From a checkpoint of a small transformer trained on Wikipedia.
Size: 14 layers, width 96.
Architecture: RMSNorm before each block, rotary positions, no biases in attention or MLP, untied embeddings.
Training: a variant of Adam for these matrices, 155M tokens, 10111 steps.
Each number is 128 + 32 x the weight over its row's rms, rounded and kept within 0 to 255. Layers, rows and columns count from 0. The size above them is the row's rms in percent of the matrix's.

# layer 2 attention query, 96x96, rms 0.091, rows 0-71, columns 0-95
size [109  95  97  80  94  86 111 112 128 108 110 100  93  80  87  95  80  77  77  92  81  95 103  87  85 103 101 102  98  78  86 100  97  75  85 107 104  92  77 110  76 102 148 101  89  90  98 107 124 126 108  86  84 107  97  84  95  76  74 121  94  93  91  92 126  54  74  79  89  92 102  95]
[[ 86 153 153 175  88 142 142 126  92 176  81 146 134 132 159  98 115 145 117 176  59 111 116 119 119 146 158 215 120 127 154 137 132 126 125 163 103 133 222  85 149 112  73 118 195 149 157 130 103 118 194 162 137  93  88 151 138 129 213 108 171 122 139 115  90 116 137 153 138 103 176 157 137 155  76 122 133 151 168 150 144 126 140 168 138 121 137 129 151 131  92 198 163 142  96 115]
 [ 87 120 162 126 122  78 202  99  95 192 123  91 149 131 120 111 103 144  94 164  21 164 130 131 147 151 149 135 127 133 149 121 127 133 158 162  87 101 192  98 165 125 108 123 149 135 102  78 139 122 160 176  76 122 122 131 114 103 169  59 123 149 165 105 161 116 121 160 147 136 149 131 164 201 122  99  70 193  96 112 135 122 147 140 104 114 126 201 124 115  89 174 142 115 127 127]
 [134 111 104  73 209  80 119 129 168 117 204 114 103 124  94 135 109  93 132  84 142 157 123 153 205  91  80 177 146 126  98 116 128 101 155 144 134  89 110  92 124 124 124 112  70  78  83  84 114 127 128 140 111  88 126  87  91 155 115 165  76 156 107  70 136 150 116 137 146 115 113 141  94 133 164 108 156 200  73 142 116 113  77 110 158 107 100 112 110 184 134  77  88 112 136 126]
 [130 119 141  59 166 123 125 149 105 126 141 130  94 105 148 126  83 114 107 120 148 164 124  78 213 118 128 145 137 126 104  91 108 161 133 144 111  91  97  69 105 140 189  71  94  75  99 117 153 103 137 143  85 167 136 134 148 123 115  82  77 140  82 118  82 119  66 144 137 128 121 166 134 196 197 105 102  76  88  97 168 105 108  62 121  77 133 127  90 174 107 117 110 106 145 118]
 [156 130  90 117 140 178 148 162 131 103  69 167 114 179 133 107 144 120 170  82 184  90 116 105 188  60  92 169 123 120 119 125  93 152 129 118  99 153  96 114  60 132 130 150  79 101 130  83 127 138  70 175 102 129 164 161 143 122  83 138 120 132 149 152 128 137  75  95  89 169 148  89 104  99 164  59 148 128 118  77 162 137  87  59 108 111  98 150 118 142 153 109  87 135 167 159]
 [109  97 134 176 101 119 122  80 131 111 116 126 171 120 144 135 118 118 116 164  72 142 140 174  22 173 180 192  92 106 152 120 133 159 179  97 119 138 139 131 131  91 138 126 181 126  94 137 167 112 174  97 139 157  87 181 151  53 151 125 136 119 154 157 178 107 140 153 103  72 156 128 139 147 104 105  75  77 188 136 169 139 175 120  94 128 160 130 129  98 107 136 132  69 115 134]
 [105  85 158 176  55  91  89 142 137 119 113 198 140 121 162 145 139 128 111 150 146 163 174 146  90 175 137 112 130 138 115 129 155  89 111 162 114 116 158 148 140 129 119 106 172 167 145 181 131  88 170 106 156 169  88 117 164  93 189 136 160 116 132  87 126 145 153 162 112  87 112 110 132  92 107 199 165 151 236 131 114 173 145 176 133 101 150  89 155 116 135 125 165 135  70 124]
 [149 134 114  70 163 196 197  94 130 101 127 182 147 176 117  87 130 134 134  76 144 115 126 118 129 111 136 216 100 132 136 117  90 126 118 103 105 105 111 110 143 135 122 169  89 115 115 145 127 104  64 113  71 127 119  99 144  92  97 183 149 120 108 191 107 167  97 111 132 143 105 131 155 107 124  59 148 122  49  91 128  85 101 104  74 104 124 173  74 146 157 107 115 115  84 160]
 [111 124 120 136 155 159 217 125 148 120 126 177 102 118  63  85 132  94 130 101 143 101 124 100 155  89  87 213 147 151 111 121 109 149 103 149  89 105 147  49 133 147 116 117  80  93 115 100 121 128  61 121  93 114 160 114 116 163 137 150 133 149 114 188  96 187  80 115 149 125 125 118 123 163 151  39 122 138 104 112 142 100  94 110  74  99 146 155 113 168 145  72 118 100  88 122]
 [ 98 159 191 129 125  86  32 143  85 147 111 101 100 148 176 135 138 147 159 140 108 140 108  58 117 133 113  50 129 122 134 174 166 103 133 155 125 109 143 182 103 132  82 113 139 185 199 134  87 113 145  92 154 121 103 113 177 118 155 106 145 132 156 107 133 137 143 164 145 131 197 106 110  97 122 175 126 127  94 156 105 170 131 169 147  75  98 123 158 165 119 193 174 146 146 118]
 [108  97  88 109 143 112 121 135 124 126 144 172  47 107  88 130 125 134 111 154 132 125  83  81 179  96  97 129 151 119 105 130 134 107 108 155 139 118 162  78  76 183 102 117 147  81 133 110 132 145 185 128 144 113 157 155 104 180 123 113 101 184 113  59  86 151  76 180 147 132 150  62 121 139 103 170 105 142 125 145 179 128  95  76 188  70 167 113 121 161  56 121 152 132 156 116]
 [119 114 120  92 162 119 212  82 110 152 162 139 121  95  68  92  93 114  78 116  64  95 136 139 152 172 110 140 130 115 173 100 118 188  80 149 119 122 163 113 164 154 147 118 105 105 114  89 122 152  87 131 139  71 185 161  72 153 124 148 130 163 104 181 144 174  97  80 158 159  82 143 127 161 155 116 137  52 122 136 149  90 113  91 128 195 163 122 139 107 131 114 130 132  74 119]
 [ 82 110  86 158 119 110  90 182 114 123 131 127  99  66 123 121 113 121  90 153 133 118 131 137 134  92  76 143 159 116  69 169 142 130 146 135 144 109 161  63 130 138 150  25 120 128 123 132 109 173 117 125 150 144 133  97  95 209 182 114  83 158 115 139  88 104 142 127 131 120 134  91  58 167 119 153 152 102 120 186 165 149 143 144 158 145 143  73 183 101 112 138 157 125 115  45]
 [151 145 144 129 111 159 116 185 154 100 112 117 187 181 120 110 153 114 165 121 143 130 181 240  81 134 150 161  80 137 160 115 140 139 146  77 102 148 114 124 149  95 133 114 165 144 103 126 145 135 147  97 110 163 121  88 161  66 139 169 142 106 147 171 115 108 143  50  73  87 108 161 160 100  99 130 133 120 174 131  91 191 165 144  92 165 113 116 115  94 157  78 100  98  87 126]
 [149 106 117 122 125 123 117 121 176 174 149  53 120 147  95  97 114 128 173 131 138 115 144 176 113 135 142 165 125 114 100 157 152 111 134 135 119 187 122 207 102  68 163 182 143 119 124 108 131 156  94 169 147 158 110 135 147 126 114 199 170 119 186  84 134  73 191 143  99 105 114 141 135 131  97  97 113  88 158  31  63  75  97  93 123 165 100 173 114 110 120 132 118 130 125 142]
 [164 165 170 143 100 129 150 103 120 163  87 101 200 205 149 140 175 131 168 131 105  86 122 146 118 143 151  85 133 160 169  99  87 136 130  68 101 152 128 220 125 100  80 150 143 161 172 140 135 113 171 126  86  97 151 132 137  55  75 117 145  96 106 134 142 118 152 132 136 127 121 179 145 101  94 115 109 149 128 135 147 183 118 155 132 100  95 197 102 159 152 146 112 118 164 191]
 [130 120 135 120 106  63  55  99 111 199 110 103 122 125 144  93 124 147  97 142  98 140 149 104 188 123 120  64 145 143 122 134 143 145 144 112 157 111 173 142 180 106 100 143 105 133 143  78  45 144 114 123 103 100 139  75 177 178 170  88 166 134 190 108 118  89 161 141 129  98 178 136 129 167  88 172  73 143 155 123 140 170 141 138 114 130  75 146 190 134 125 149  86  82 158 133]
 [199 111  65 159 156 106 140 142 180  90 138 127 135 113 125 160 142 123 119  76 200 109 118 153 170  73 109  84 117 132  77 130 116 147 115 158 111 156  66 170 105  68 177 133  46  78 102  87 114 110  95 174 124 104 105 131 168 131 116 165  66 135 104 149 173 145 141 106 113 125  88 106 125 133 138  99 109 106  89 143 140 118 134  99 140 171 102 103 137 130 163  68  85 131 177 128]
 [136  92 110 177 140 170 121 154 146  98 113 141 131  99 142 175 139 155 119  78 201  98 155 128  98 109  86 139  93 150 159 176 133 113 106  98 179 123  92 156 110  98 125 144  52 127 166 150  98  86 145 152 152 134  54 120 159 105 174 187 133 143 136 165  94 153 176  75 166 105 111  99  94  97 109 109 137 142 143 172  99 157 162 158 113 156 180  84 160 130 188 116 124 159  68 111]
 [138 146 106 106 177 157 130 131 124  71 117 142 118  91 109 145 119 105 140  63 211 103 121 147 193  53  96 120 165 133  87 119 124  80 127 161  95 115  63 128 111 105 157 134  54 108 101 104  92 137  74 159 134 115 132 114 158 142 144 160 107 166  85 114 142 175 132 136 180 144  92 167  86 149 158  98 163 138  71  95 119 102  90 113 140 161 115 142 103 159 166 116  97 198 112 113]
 [153 103  79  91 195  77 111 186  77  94  77  90  84 120 164 177 143 139 149  82 151  95  80 159 142  82 108 130 143 134  97 139 128 104 145 108 175 153 107 122  54 146 162 121  80 102 132 165 116 133 122 156 159 139 149 147 147 169 118 115  81 153  99 102 141  93 103 120 131 112 132 105  81  89 156 104 182 146  62 160 134 154 125 115 189 156  85 110 108 174 111  92  82 133 165 138]
 [165 120 104  84 160 148 109 147 111 130 137 117 102 149 127 103 141  92 108  94 147 162  77  56 188  99  97 185 108  91 125 102 114 181 116 150 147 120 103  45 101 134 165 138  91  59  60 159 117 141 100 118  95 152 166 147 153 132  77 120 127 148 117 150 105 135  43 158 112 156 151 123 132 137 177  93 104 102 114  97 149  82 109  53  92 101 117 105 113 167 115 138 132 136 145 174]
 [ 90 156 123 151 125 138 161 123 118 149 113  93 143  82  99 160  94 103 139 157  77  93 190 172 139 146 132 175 125 136 133 126  78 149 130 128  94 123 182 127 205 116  96 116 142 113 130  35 141 124 147  75 136  81 106 131  45 176 120  52  94 115 119 129 150 112 190 115 175 104 114 159 123 202 107 108 125 115 138 156 136 140 104 149 108 146 142 135 105 148 137 130 118  64  76  91]
 [133 126  74 109 100 141  93 143 116 125 142 111 115 124 144 119 189 130 118  94 165 193  99 121 198  78 119  72 132 125  59  87 146 154 130  94 160 125  82 110  60 123 179 118 129 107  99 176 136 158 176 181 126 160 197  95 176 107 128 121  90 141 152  57 117 122  83 127  79 163 161 155 125 162 168 130 114  70 165 147 140 114 143  80 125 135 105 108 120 143 138 126 109 112 177 144]
 [ 92 127 127 108 153 155 128 134 150 146 179  83 132  66  78  99 108 129 108 149 137 110 140  54 196 125  78  79 195 151  69  86 108 169  92 162 180  98 112 123 138 148 142  96 103 141 121 104 124 133 101 144 150 131 221 118  84 196 157 108  90 171 142  81 134 126 148 129 118 187 145 114 119 161 179 127 144 130 105  91 137  68  74 127 128 135 127 137 142 127 126 141 108 132 166 150]
 [140 153 138  88 135 160 233 115 108 139 128 148 160 157  63  93 123 120 128 101 138  95 157 132 141 143 101  93 122 159 161  87  93 148  96 153  54 125  99 140 157 129 108 145  85 163 129  92 154 111  56 120 101  72 182 150 118 125  66 175 149 122  87 195 110 175 104 109 175 152 118 113 122 131 149  96 153 131  66  81 135 110  96 146  92 138 139 150 119 139 181  85 115 120 106 147]
 [133 103 110 142 169  95 114 129 103 114 149 171  80  90 172 181  87 157  94 154 125 143  91  45 132 113 136 115  94  81  98 112 150 113 121 185 170 121 111  81  90 169 174 178 136  94 104 152 110 119 130 129 155 160  83 135 122 190 132 103 131 141  88 108 115 136  80 203 171 175 134  83 139 134 135 166 141 147 108  95 126  94 107  97 177 116 157  94 114 105  58 152 119 155 177  98]
 [160 101 101 120 139 134 190 112 164 122 135 145 154 154 149 124  83 106 107 139 121 101 131 178  94 145 174 202  67  90 158 149 100 149 130 117 135 144 123 123 137 117 176 160 143  91  86 138 135 116  75 117  98 181  81 121  68 143 136 181 177 106 102 210 140  85 137 113  85 110  74 123 161 127 113  72 131 121 162  66 114  99 143 103  92 184 151 139 101  78  99 122  88 105 112 100]
 [ 88 140 129 119 155 107 101 109 123 156 119 132  52 118 116 152 139 140 145 140 101  71  94  50 169 110  60  94 168 139 136 147 120 109  93 170 130 112 147 165  91 147  62 120 116 143 209 123  88 119 159 125 151  77 143 141 116 151 137 135 116 181 101 103 127 155 150 185 150 136 178  82  92 120 133 152 117 134  95 156 145  89  90 125 190  97 129 121 113 186  94 196 177 135 140 164]
 [115 106  95 113 169  94 131  80 116 128 135 157  32 103 133 150 107 161 108 136 118 110  84  32 154 100  98 123 143 104 109 154 121 116  96 183 149  96 136 126  82 165 108 160 118 103 159 135 103 109 130 136 143 112 103 153 108 168 139 136 127 189  96 100 142 154 111 209 158 136 153  75 102 140 142 145 128 155 102 115 162  45  97  86 179  93 147 125 118 173  74 176 163 137 148 135]
 [149 103 130 132 158 118 162 141 170 108 106 165 153 178 145 131 139 104 139 141 145  74 146 177 113 110 148 178  52 102 159 133  88 144 143 124 120 112 129 117 121 101 146 144 145 129  91 141 105 108 106 103 102 158  99  77 112 155 151 216 184 103 102 227 117  88 146  80  64  65  88 151 129 105  85  78 133  92 147  84 106 166 153 122  80 175 134 125 107 103 115 124 101 117 112  97]
 [114 131 111 171 149 133  84 170 124  74 119 156 147 126 186 186 147  93 128 119 171 113 113 109 139 122 119 137 100 123 174 118 108 108 157 137 149 153 118  53 146 150 115 113 139 148 139 167 113  87 154  82 156 119 110 111 181 129 135 153  85 102 138 183 117 155  91 135 105 112 171 121 145  91 115 188 126 120 103 242 148 203 186 154 128 119 114  50 131 102 147 121 118 170 117  78]
 [ 52 169 102 153 112 134  75  85 117 115 136 110 134 127 163 106  85 110 177 182  92  72 108 119  99 118 143 148 119 148 128  92 123 113 156 152 104 147 123 152 128 116 196 100 131 194 133  98  76 156 193 152 113 169 127 116  60 165 149  78  40 125 126 101 148 159 139 131 109 114  92 131 168  79 131 111 143 130 143 136 218 115 109 127 111 145 151 159  89 129 150 136 113 141 106 181]
 [ 61 131 125 143  73 150  72  96 162 109 120 129 161 128 185  90  93 111 121 183  93 133  74 178  89 108 115 101 132 146 102 129 115 169 164 131 102 118  77 173 130 128 156 127 121 139  96  64 140 124 160 161 123 122 109 116  61 173 136 136 101 165 116 172 149 156 176 126  88  66  73 106 130 121  85 127 122 122  91 161 183  95  89 143 165 169 118 151 102 130 129 181 143 117 145 194]
 [ 73 109 139 170  69 122  94 101  99 111 142  94 144 118 122  89 104 144 136 144 137 186 126 138 121 103 111 139 159 121 136 123 105 147 164 117  69 135 120 179  96  84 187 115 110 105  90  57 169 168 123 219 136 147 121 146  72 136 121 106  90 145 105 165 157 199 154 136 140 118  95 116 150 138 154  92 163 107  72 137 174 107  88  92 124 148  88 133 102 164 177  95 109 181 127 179]
 [153 154  97 140 192 175 153 140 135 158 145 158  70 143 127 142 142 127 136 101 154 147  79  84 134 164 140  76  92 109 164 161 134 127 141 139 171 132 146  71 169 177 144 109 131 155 198 118 104 147  92  92 131 167 163 164 119 149 103 106 180  61 171  95  98  68 107 126 168 107 185 172  91 137 136 109 125 166 164 134 106 131 143  81 100  96 150 151 190 123 134  76 136 127  81  92]
 [117 115 129 176  98  86 125 115 102 176 166 100 108 133 116 123 145 155 111 117  94 214  99 117  91 171 157 143 168 103 157 173 155 108 182 103 123 137 177 110  98 107 160 102 101 100 101  81 122 171 108 165 163 138 135 179  24  88 120 108 132  82 112 116 118 157  84 138 173 105 137 136 150 147 125 110 115 135 102 121 149 105 125  68  95 108  87 166 161 105 155  42 104 159 112 119]
 [137 117 158 124 140  84 119 160 140  83 114 115 136 122 117 105 144 148  75 132 188 102 145 129 178  73 111 138 116 119 140  96 166 175 115 130 144 106 126 160 114 140  23 154 182 113  89 164  86  78 107 115  71  93 157 116 130 103 133 122 131 145  92 111 173 108  69 120 137 147 109 140 146 115 120 193  93 107 141 185 113 111 130  75 154 133 129 110 166  79 121 185 192 178 173  82]
 [ 94 108 141 138  54  80  77 125 124 102  40 108 169 134 115  64 161 129  62 185 148 131 158 188 111 100 119 126 128 145 151  86 162 139 134 142  44  78 112 102 138 156  78 126 140 149 103 151 175 132 155 145 107 116  89  91 148 120 155 139 160 189 126 118 167 104 138 135 148 142 145 131 108 145 123 137  86 138 127 122 183 109 121 192 166 137 139 146 149  99 133 147 163 178 184 137]
 [ 91 133 136 157 146 152 186 100 139  74  61 150 107 110 154 112 180 107  61 102 132  62 108 167  66 121 135 112 131 171  81 144 130  85  72 124 132 125 169 120 164 143 150 107 112 125 147 164 138  90 133 131 125 132  68  84 152 179 124 178 169  88 134 106 127 131 165 140  94 152 117 112  84 128 137 174 163 162 168 143 175 150 162 191 158 142 144  85  85 177 129 165 133 127 101  99]
 [ 84 127 109 153  58  75 161 141  77 134 111  60 148 119  98  68 143 142  49 146 146 152 194 178  96 129 123 119 173 123 134 107 165 142 116 133 106 101 157 135 197 135 111 104 108 115 109 131 145 159 107 144 131  76  69  79 103 109 126 165 177 200 117 145 129 123 129  98  86 148  87 104 110 182 140 153 125 115  90 153 149 115 191 164 147 134 131 108 138  99 147 145 162 159 159  96]
 [128 116 168 115  98 134  92 135 149  67 156 165 141 108 178 194 145 121 148 114 129 112  48  35 187 104  92 131  89 119 102 145  86 141 121 193  94 124 109 150  53 105 100  99 120 182 140 115 115  50 140 114 100 149 165 155 123 113 172 109  87 134 130 143 142 157 127 208 147 136 135 127 175 134 155 116 143  90 173 103 162 146  94 110 169 120 108 100 137 118 129 143 125 154 142 113]
 [119 157 108 167 121 147 145 136 138 113 162  95 177 159  89 109 123 120 163 129 143 128 174 148 111 146 129 130 143 137 164 133 104 128 143 108 103 159 147 157 214  60 189 113  65 120 131 121 124 145  69 147 120 124 103 133 142  81 115 110 131 101 127 189 113 137 187  85 110 125  98 168 153 159 168  74 106 127 101  97 108 100 130 158  38 165 106 151 153 130 218 110  75 117  96 172]
 [139 158 153 192 133 111 122 139 163 145 149 147 142 138 118 150 158 117 224 135 164 178 107  74 193 186 119 160 143 187  78 200 106 110 119  80 161 133 176 127 102  89 173 162 114 129 118 178 136 152 186 152 147 143 136 184 133 168  98 121 124 133 118 101 119 111 100 103 187  98 130 119 147  94  80  89  99 129 139  90 153  82  97 130 143 113  97 138 130 115 115 142  93 165 176 119]
 [141 123 111 109  83  94  83 145  88 104 127 106 167 164 131 125  70 166 101 119 204 160 179 111  96 102 165  96 130 101 150 104 170 145 126 149 133 100 142 169 143 114  74 165 130  98 127  82 115 125 154 125  69  81 116  49 112 146 119 107 207 182 156 153 106 141  91  64 139 123 146 147  94 116 102 160  94 175 155 102 151 145  85 146 117 133  88  74  99 117 164 125 158 157 125  92]
 [152 137 111 107 184 173 143 122 146 161 137 151  98 148  88 116 143 120 146 107  82  65 108 148 127 150  92 118 122 106 123 141 122  78 125 113 126 126  85 144 101 108 186  95  95 109 137 108 109 128 115 147 123 191 140 148 174 105 121 172 107  58 162 114 110  99 196 131  85 142 151 169 112 116 151 100 162 135  84 119  59 136  94 152  87 176 130 176 137 180 111 106  84  44  67 180]
 [ 89 138 165 122 117 165  24 136 207 102 130 162 164 157 136 164  80 186 162 135 122 136 172  83 157 105 116  69  87 125 141 120 123 190 147 145 139  77  81 167  74 136 135 177 145 140 164 115 135 102 136  90 153  93 113 171 119 111 159 108 130 113 125 185 161  89 155 147 132 146 136 131 152 146 146 158  58 110 169  84 131 157 125 181 135 156 132 138 131 128 140 124 158 127 175  99]
 [171 151 183 122  91 106 102 137 188 120 167 152 149 108 120 148 141 124 172 152 136 128 125  52 177 111 156 126 128 154  84 179  89 110  98  82 167 111 188 154  65  54 108 135 132 121 129 107  89 126 161 120 109  83 143 138 102  99 113  83 133 149 110 116 114 172 112 121 122 103 112 148 186 121 110 167  77 108 152  89 108 181  99 118 136 159  80 107 131 126 123 115 120 197 157  46]
 [141 116 120 157 174 109 124 127  58 125 149  89  81 113  70 136 160 168 145 118 163 145 123  78 147  97 127 122 123  92 142 105 126 129 119 142  87 105 148 177 114  75 184 109 112  71 108 115 124 148 145 153 120 171 139 157 160  90 145  99  99 119 113  83 137 187 138 146 110 138  83 150 140 127 170 119  94 110  87  74 180  84  92  24  77 122  98 119 151 135 179  89 114 150 168 172]
 [118 128 119 175 118  99 119 108  64 114 152  96  90 143  88 136 159 156 129 148 126 155  96 124 127 135 139 102 121  97 147  98 144 128 127 172  97 123 150 188 105  90 210  76 118 118 115 106  97 141 126 154 148 207 146 158  76 117 158  81  89 104  95 104 118 148 126 150 139  94  97 143 163 127 145 124 113 115  89  90 173  76 111  51  71 135  83 157 134 134 186  93 147 203 137 185]
 [143 134 131 180 154 113 148 116  60 137 134 121  88 170  82 122 161 162 123  99 142 174  81 122 146 140 138  81  97  95 164 140 159 128 137 178 116 117 134 136 102 146 177 119 116 114 133 102 122 134 115 151 143 218 170 202  71 100 136 105 122  95 111  80 101 155  72 107 175 138 150 149 147 116 114 121 115 144  86  95 160 104 153  33  98 120  98 166 175 131 156  63 121 173 129 146]
 [164 133 114 102 191 111 128 151 200 123 126 123 123 113 151 192 144 107 106 130 133  94 113 130 112 156 136 163 102 134 115 103 144  89 111  76 151 133 151  67 130 182  58 115 182 164 137 143  97 116 146  62 135  65 125 104 178 121 123 177 181 106 142 112 120  61 141 107 132 135 117 144  93  99  77 165  96 104 142 153  63 176 148 137 128  96 172 117 121  97  99 158 153  96  96  66]
 [172 120  97 107 175 156 135 132 130 130 105 203 128 152 110 138 113 138 132 113 161  65  99  60 138  92 130  81  77 143 133 130 111 123 106 153 152 123 165 106 104 179 106 162 178 138 161 192 111 102 168 148 106 119 153 128 127 173  88 162 135 106 169  56  90 133  75 107 137 191 190 107 114  75  79 165 124 174 162  99 113 107 139  90 117 120 153 148 115 122  76 175 141 138 113  91]
 [130  96 130 133  91 106 132 117 136  99  62  98 144 144  97 127 138 163  98 183 107  90 159 218 146 137 133 152 127 154  73  86 143 141 167 122  65  72 106 190  93  89  80 160 161 105  62 130 149 120 178 156 114 157 107  50 150 110 138 128 114 196  95 117 164 145 150 115 118 156  80 113 155  86 104 158 143 105  92 121 144 129 128 106 151 133 117 151 136 135 116 133 126 103 181 192]
 [ 95 159  92 166  83 119 146 101 131 142 143  82  95 131 114 147 155 107 128 173  97 118 123 167 117 150 131 170 166 126 140 103 133 113 163 134  91 144 131 137 134  65 155  69  74 117  99  66 124 186 123 161 109 130 146 124 133  76 142 106 111 124  97 161 129 123 183 121 102  92  82 200 152 159 153  89 151  82 111 100 129 130  95 117  77 165  81 146 168 144 182  66  97  70  85 182]
 [118 152 101 184  75  96 121 165 101 158 186 111  97 132  99 105 186 147 129 183 112 177 107 218 124 165 107 178 143  99 158 149 157 109 126 121 107 136 135 121 133  86 126  99 103 114  88  92 123 175 118 157  97  91 123 146  99  45 114 106 144 136 114  96 110 131  94  99  96  84 110 167 144 134 130 102  81 134  30 148 110  82  88  90  81 106  96 147 137  95 132 107 112 114 113 111]
 [118 127  94 173 119 148 158  92 144 148 149  94 127 148  73 116 160  88 125 154 113 100 140 204  72 124 137 159 174 127 170 134 156  99 156 145  83 149 111 129 167 102 188  84  74 106 119  87 137 187  85 130 114 126 109 114 151  63 117 117 115  95 135 163 132 158 187 111 108 131  94 168 117 147 173  90 145  96 123 113 121 149 138 134  54 165  99 169 113 172 185  93  97  75 109 173]
 [110 178 138  80 152 123 106 114 168 170 138 153 117  99 165 160 101 167 167 132 138 108 164 105 169 138 137  73 133 129 100 113 111 152 124 137 105 129  95 153  57 155 105 155 151 122 147  63  95 133 158 123 216 126 140 203 128 134 183 168  59 191 142 131 172 146  76 104 136 153 116 150 127  61 100 117 111  71  99 157 119 105 106 138 181  93 103 109 115  95 107 150 148 150 153 145]
 [124 102 109 132 200 172 127 136 156  81 121 206 109 144 131 124 103 141 144  78 156 119  30  68 155 124 119 195  87 124 108 150 116 121 130 150 171 128 124 133 129 133 119 160 141 124 171 212 130  59 142 110  90 168 149 104 147 169 110 112 120 116  72 117 123 123 138 161 187 119 142 117 157 110 133 126  80 193 167 169 134 122  79 148 177  97 142 114 108 159 116 136 162 148 109 152]
 [128 160 136 135  98  89 133 136 154  85 139 123 135 101  81 141 188  79 110 163 175  75 149  95 140  87 141 118 167 161 119  98 128 112 106 165 127 122 158 108 139 160 157  77 125 129 148 186 182 145 125 118 157  77 111 113  83 178 123 157 136 127  87 151 118 146 148 140 127 101  67  83 143 198 178 131 108  72 244 139 161 162 153 124 136  91 132 109 146 121 126 123 178 168 154 106]
 [132 174 150 171 169 162 143 102 127 200 146 166  99 137 155 130 103 139 214 108 104 176  93 102 149 175 102 179 123 165  87 183  84 104 122 103 142 151 122 131  84 103 154 149 123 113 164 139 119 152 161 138 164 185 143 174 170 104 109 136  56 155 128  89 135 122 102 125 158 125 152 148 128  79  94  73 107 167  55 119 129  95 140 122 128 107 131 166 145 166 101 131  74 124 133 180]
 [141 100 176 132 137 165 118 142 159  46  82 162 174 145 148 160 136 121 160  90 139 131  67  91 145 115 127 138  83 168 104 162 103 170 113 124 126 127 117 157 131 108 183 183 122 176  97 224 111  73 121 113  86 166 156  90 182 163 128  94 127  63  94 118 136 127 141 138 167 159 120 106 178  98 136 184 163 171 125  95 161 127 130 163 124 169 139 140 110 141 156 149  97 153 147 109]
 [114 153 175 123 138 204 114  86 230 118 176 166 104 126 143 196 138 103 166 136  99  82 128  94 121  85 155 136 105 169 115 136  85 160 124 136 141 124  90 138  42 148 173 127 178 137 148  84 125 114 122  77 157 138 152 170 140  85 144 134  66 100 135 136 169 143 131 172 131 115 115 141 147 122 158 146 111  80 181 130 113 198 145 122 124 134 125 152 151 187 116  94 135 105 144 141]
 [143 155  85 117  83 128 108 155 133 120 147 112 144  91 179 151 153  53 113 153 149  95 199 169 109 122 144 112  55  94 175 135 151 148  92 145  98 154 195 141 149  98 101 111 152 127  79 110  84 110 132 120  92 141 141 119 111 124  46  97 165 163 113 164 126 135  80 126  97  67 103 167 113 124 120 146 152 163 197 126  98 169 111  66 111 127 136 117 169 106 132 128  94  96  89  85]
 [101 163  76  92 133  73 152 160 126  89 139 112  98  80  72  97 101 118 127 124 153 131 120 146  80 104  38 145 151  90  96 156 184  80 131 107 130  70 181 154 114 149 131  82  85 104 100  95 132 185 119  94 150 177 125  90  92 157 146  86 115 167  92 109 117 132  93 151 125  98 161  86  99 155 125 126 165 137 126 127 161 114 152 139 158  99 190 105 142 154 113 112 182  64 111 120]
 [171 167  87 152 131  80 187 166 169 104 112 131 111 122  56 164 149  85  90 100 139 109 140 209 135 154  97 152 209 115 155 142 134  94 147 121 109 133 207 151  80 145 128  81 156 122 105 128 130 150 137 125 156 207  76 122 108 131 129 130 106 145 148 126  66  87  69 128 185 142 131 115 121 134 143 106 154 137 108 143 133 134 124 150 169  67 160 119 187 136 123 122 129 108 117 169]
 [158  79 122 170  97 147 148 116 167 158  93 133 129 159  75 117 148  72 124 112 129 122  96 162 150 153 135 128  97 182 162 100  60 123 115 153 115 201 148 103 155 121 194 145 158 154 138  93 180 161  94 119 124 129 126 114 102 138  48 103 102 100 152 173 135 193 130 159 156 115 150  91 149  68 127  94 145 113 150 134  70 166 124 185  86 158 143 162 106  99 144  63 146 131 125  98]
 [ 93 146 103  58 163 122  91 123 103  82 155 114 120  65 133 113 106 201 145 134 122 129 129 102  89 117  79 137 115  96 102 166 192  74 147 135 123  40 196 158  91 174 124 120  82  80  94 109 100 143 133 106 145 129 139 123 126 157 155 121 109 167  56  64 155 141 117 140 102  96 129 117  82 156 109 155 137 152 140 132 164  99 168  71 146 111 153  89 130 141 107 121 180 108 128 131]
 [160 113 140 207 112 154 163 128 165 147 110 153 159 179 116 170 145  69 116 127  96 110 125 153 177 129 174 109 146 146 156 100  41 163 103 114 125 210  95 113 175  80 136 145 163 174 158 139 154  95 110 168 124  97 126 144 153 131  84 167 155  83 159 186 132 122 152  98 156 127 101 103 153  99 147 126 125 129 115 127 101 190  80 171  94 142 103 170 108  86 164 104  88 138 140 132]
 [165 164 173 172 121 151 188 147 164  87 138 158 147 146 106 185 182  66 117 151  83  80 145 153 130 115 171 110 175 108 110 103  86 162 109 127 129 158 109 178 133  71 120  91 108 150 177 206 152  96 119 168  91 101 109 107  78 124 134 150 111  89  85 154 141 100 143  70 105 118  77  94 134 112 124 149 141 156  96 137 151 175 103 162 137 149  76 139 157 112 153  93 136 122 124 180]
 [118 131 143 171 100 118 145  70  90 161 107  86 164 143 147 101 137  95 132  74 188 220 154 129 144 158 152  92 112 145 150  95 122 156 126 115 104 169 135 104 155 137 141 166 198 154 143 150 102 118 165 152 120 146 140 142  67  79 129 126 170 126 203 135 104 113 183  97 117 188 132 179 153 120 169  50  98 108 145 129 103  99 128 108 111 163  91 143 159 120 171 163  97 151 149 153]
 [128 118 133  93 118  48  45  94 113  85  95 122 128 136 126 120 100 173  71 140  97 162 149 135 146 194 137 129 151 151 140 159 155 112 196 193 113 117 122 161  75 130 104 159 151 103 125 102 141 160  94 180  44 179 155  97 104 150 162 132 126 151 174 135 149 132 141 102 170 149 119 199 144 113 127 135 157 143 124 170 171  88 173  92 123 104 126 133 146 137 128 112  78 138  99  99]]